config = dict(
    norm_place='pre',
    norm_eps=1e-06,
    rope_fraction=1.0,
    attn_scale=0.188,
    bias='none',
    init='uniform',
    init_std_qkv=0.0805,
    beta1=0.95,
    weight_decay=0.15,
    lr_head=0.00522,
    batch_tokens=[32768, 65536, 98304],
    train_tokens=291500000,
)
Each number is 128 + 24 x the weight over its row's rms, rounded and kept within 0 to 255. Layers, rows and columns count from 0. Numbers have three digits each. The size before them is the row's rms in percent of the matrix's.

# up: layer 6 MLP up, 960x192, rms 0.0823, rows 814-850, columns 160-191
# down: layer 6 MLP down (transposed), 960x192, rms 0.0535, rows 814-849, columns 160-191
up814 104:159143144138126131120144145132162129152110086092178141125143116124139118136105152123129132120106
down814 100:107135165074145131131128119104149104176126147155137119108159127096152140114080134124110125059127
up815 099:109131146156157128177099139115128127143122152143173133166117136105116140128158150169116136100142
down815 094:133111122109145146093114087131118073114108132140116136096162119130149131115130129137145139135152
up816 107:154161147163136122091175138123119154116112090121128115184114164150117125157138097147148133101167
down816 109:136157107149121150130121163091129104119135151118169081091159086093129142142119124137149140125117
up817 103:121142148131116126112147146179154134150096102115084125162101177146144104114096117151114125168101
down817 106:146138163125118115140134160140126090070121159146139142110118133152142141100143130098106149075166
up818 092:133136129109131141140155141121202094112102112144102105105092165141138143159134144109124117130153
down818 090:137158134130127167112119141086126121092115151131141143112144116130092193114115143115090132143099
up819 102:106130148154145099120139126131161118125133143115117088127104113114104140120102133157117138097090
down819 105:153105114141158145138075130142126101096135138160137112111164125120105117161098205132166091097114
up820 098:145128165139148175135105114113122138075090141123155145116112086145126161138093094149159143135136
down820 094:140170105126078122121131095099122111115122092102111101134078122116122149146129133123121157119143
up821 096:169125118151133103160164094149145133147104118149139161137125129127129113123066177120122116120098
down821 095:127149123124097152146118097114138178130147167132113109159139141123162119125080147146112174098098
up822 108:147126148149126078123123106145122152135149115148121098134146082083146136105123120097144129125135
down822 108:125147138119142153153114098110157131126136152077129135132139150136163162168107111079132126139126
up823 106:157148188181130161107093100125128157139088118121121160143139143099161100144124139115141134131128
down823 106:115118105144152130133126170146129102075108096152137166136138148176113135131145127131060130116165
up824 104:137138103125081135152115151155153121102124127182149115159114082145153119096149159138153083110097
down824 099:150152137114165123109108132114117158113088120135094154123154071145129140142114135136141154094137
up825 101:104120143160102118171134151159103110103154102121160156142112126144119082139187174141118098158129
down825 104:119134145128119161145125138175163135131116150148131159141117108107128085130105121110127138149101
up826 103:139108152120146151115135151137142170081111126175140128104122168138157136085139147093134127165129
down826 103:124131138122133111150067156161164111117164132099139134174130137127121154114108109113170126133138
up827 110:154181127107135148118148165146103080130120128099125135113075120124133141134123113108142064142125
down827 114:174171137125078162128126110132168112104141137119148144161128135147107128125144131066135087147150
up828 099:155126110116126141172087134100137110116141133124165157161103132118109144126082118141140123138137
down828 102:124142140142124145084128110140130104155114158195120160154148147146098113138095143130122095130126
up829 097:161128086094164119100138116143117126077168089109136121111122109124097081108125141118091110150150
down829 097:143139149125137094181125113164135125092149113121109094137114131116103133181127146168083133127166
up830 096:158152129146138159167123122153189142151097111084126096101137109120150109156160146168088118129156
down830 096:111134142147100145123159161137161150129142135142140076160144087128155152086145135108148142152124
up831 102:157148148108169126137154142153098160133152086113140135135100143144098137126132160105137086154158
down831 097:170134153145086127109155101168184125137146122113113133134123100121098139169171093096095096149155
up832 098:119135146148103133166111165131115156141146146141144145135160162140141158138095112123156141123142
down832 096:121080117079103114150114093137086083146137136123119086183141168140118154109149161085111122120116
up833 094:131162146145125136182120164108151142090101148145160126145123114139169120099061125148123115145130
down833 087:112089135130131105093132144150148101160139098121149102143081141153117100133136076106180135124108
up834 100:072132152170120145129135148115120166117079150120165131106123086140084104118133138142111138145171
down834 094:132120132166127135110111132145158130088149110080130115155161132118172128110159128103140083103148
up835 101:097121101172139115111140120129131151132130135127110115142140140145123088132142160142160104121148
down835 089:108170153096112086120190108159120111098087126109134105166163156138137128122119137183138172100137
up836 095:163140103122156118110087092159140101129098127189135130124110142116154099143123130100174115154122
down836 097:150101112081126113102111106117131090122138137116116139132128153117140112122109132113078167111138
up837 102:110121108153139170135164085132121110112132132089170129137110110109129078129094166125150116156138
down837 099:130134175132157091107115124141147098134160176120090126142114158146134179164149103130137192126122
up838 100:131154099110167143141123165126133124150106112123110153081130130165130131086116155157123064142114
down838 102:115158139095105161137086129176136112145140148088105093135173106157156162126121129127155133079106
up839 095:109141154129146142125189136126148122088139104158169132098150105107118141165133152177088127146148
down839 092:116118102128155131123123147123092126130119127093129144111206104147123142173144155137131129128167
up840 100:168152162167119123113127122096118116116133123119178139133142139124112136121082163136150091122101
down840 100:167151101136158113093150128082118108166150155157107138121078145161095112138134143174127133110129
up841 109:134148166099119143142129150120207117126135108095109093121074073121125151126110134116176129103180
down841 110:124133124136108135124150074135106098116132125156129138129133145161192158157096122134141116117077
up842 106:114110102112159143140114104099137170095064134133190156112113157111136104117112145181148079124121
down842 107:121073149126121143091163140153144105132144121147111147092135122142125127130179120127152137110096
up843 098:144126110153139160139170123114112116099138131107141161151131122147103135129132129128086086205128
down843 103:113143120102115091121127145126098113137092120116133144128150117113134128119168116172077160134134
up844 101:165117141138144108110101141172153181124103140122145146157134121113114115098093096155125126085106
down844 099:163110136118166131128147130123119132119127143114099091113122168164119163133140164138089137128131
up845 103:146108116121169127150121165112169118107171086138116133136114123148137138137118151173165121127151
down845 108:141134122124134137104132089093070117120126159119109165157136121160130107114082134156143101089132
up846 098:137133141119155128130095165131157137103088086104111138135152111096119081116106131134108121111148
down846 095:093071179181123153127139095116122113134129166153102119138141159102152157089111103112104107132145
up847 108:124139137150107114165114084139147109124167145147162120146102136122156115138074084173169156111106
down847 115:144089111122080163164095099091116157118133113142130100155114130114144124123148152127124133114149
up848 098:155172133094163074120112148146133098090106134102149170122130156133121107129061137151162116153162
down848 095:137144136120134105124124114142144126144157133129092114108137113134142130101130119091171116134104
up849 100:120135163118141130137167117117156136107121093196130128131080128072149104134105103146173116168156
down849 103:127144113133157120136086122105127142142151094107100140068116149115111106104104107103150111126102
up850 100:138109179117143084133115083128154152129123112162120145124094155093095144098095144175153095117115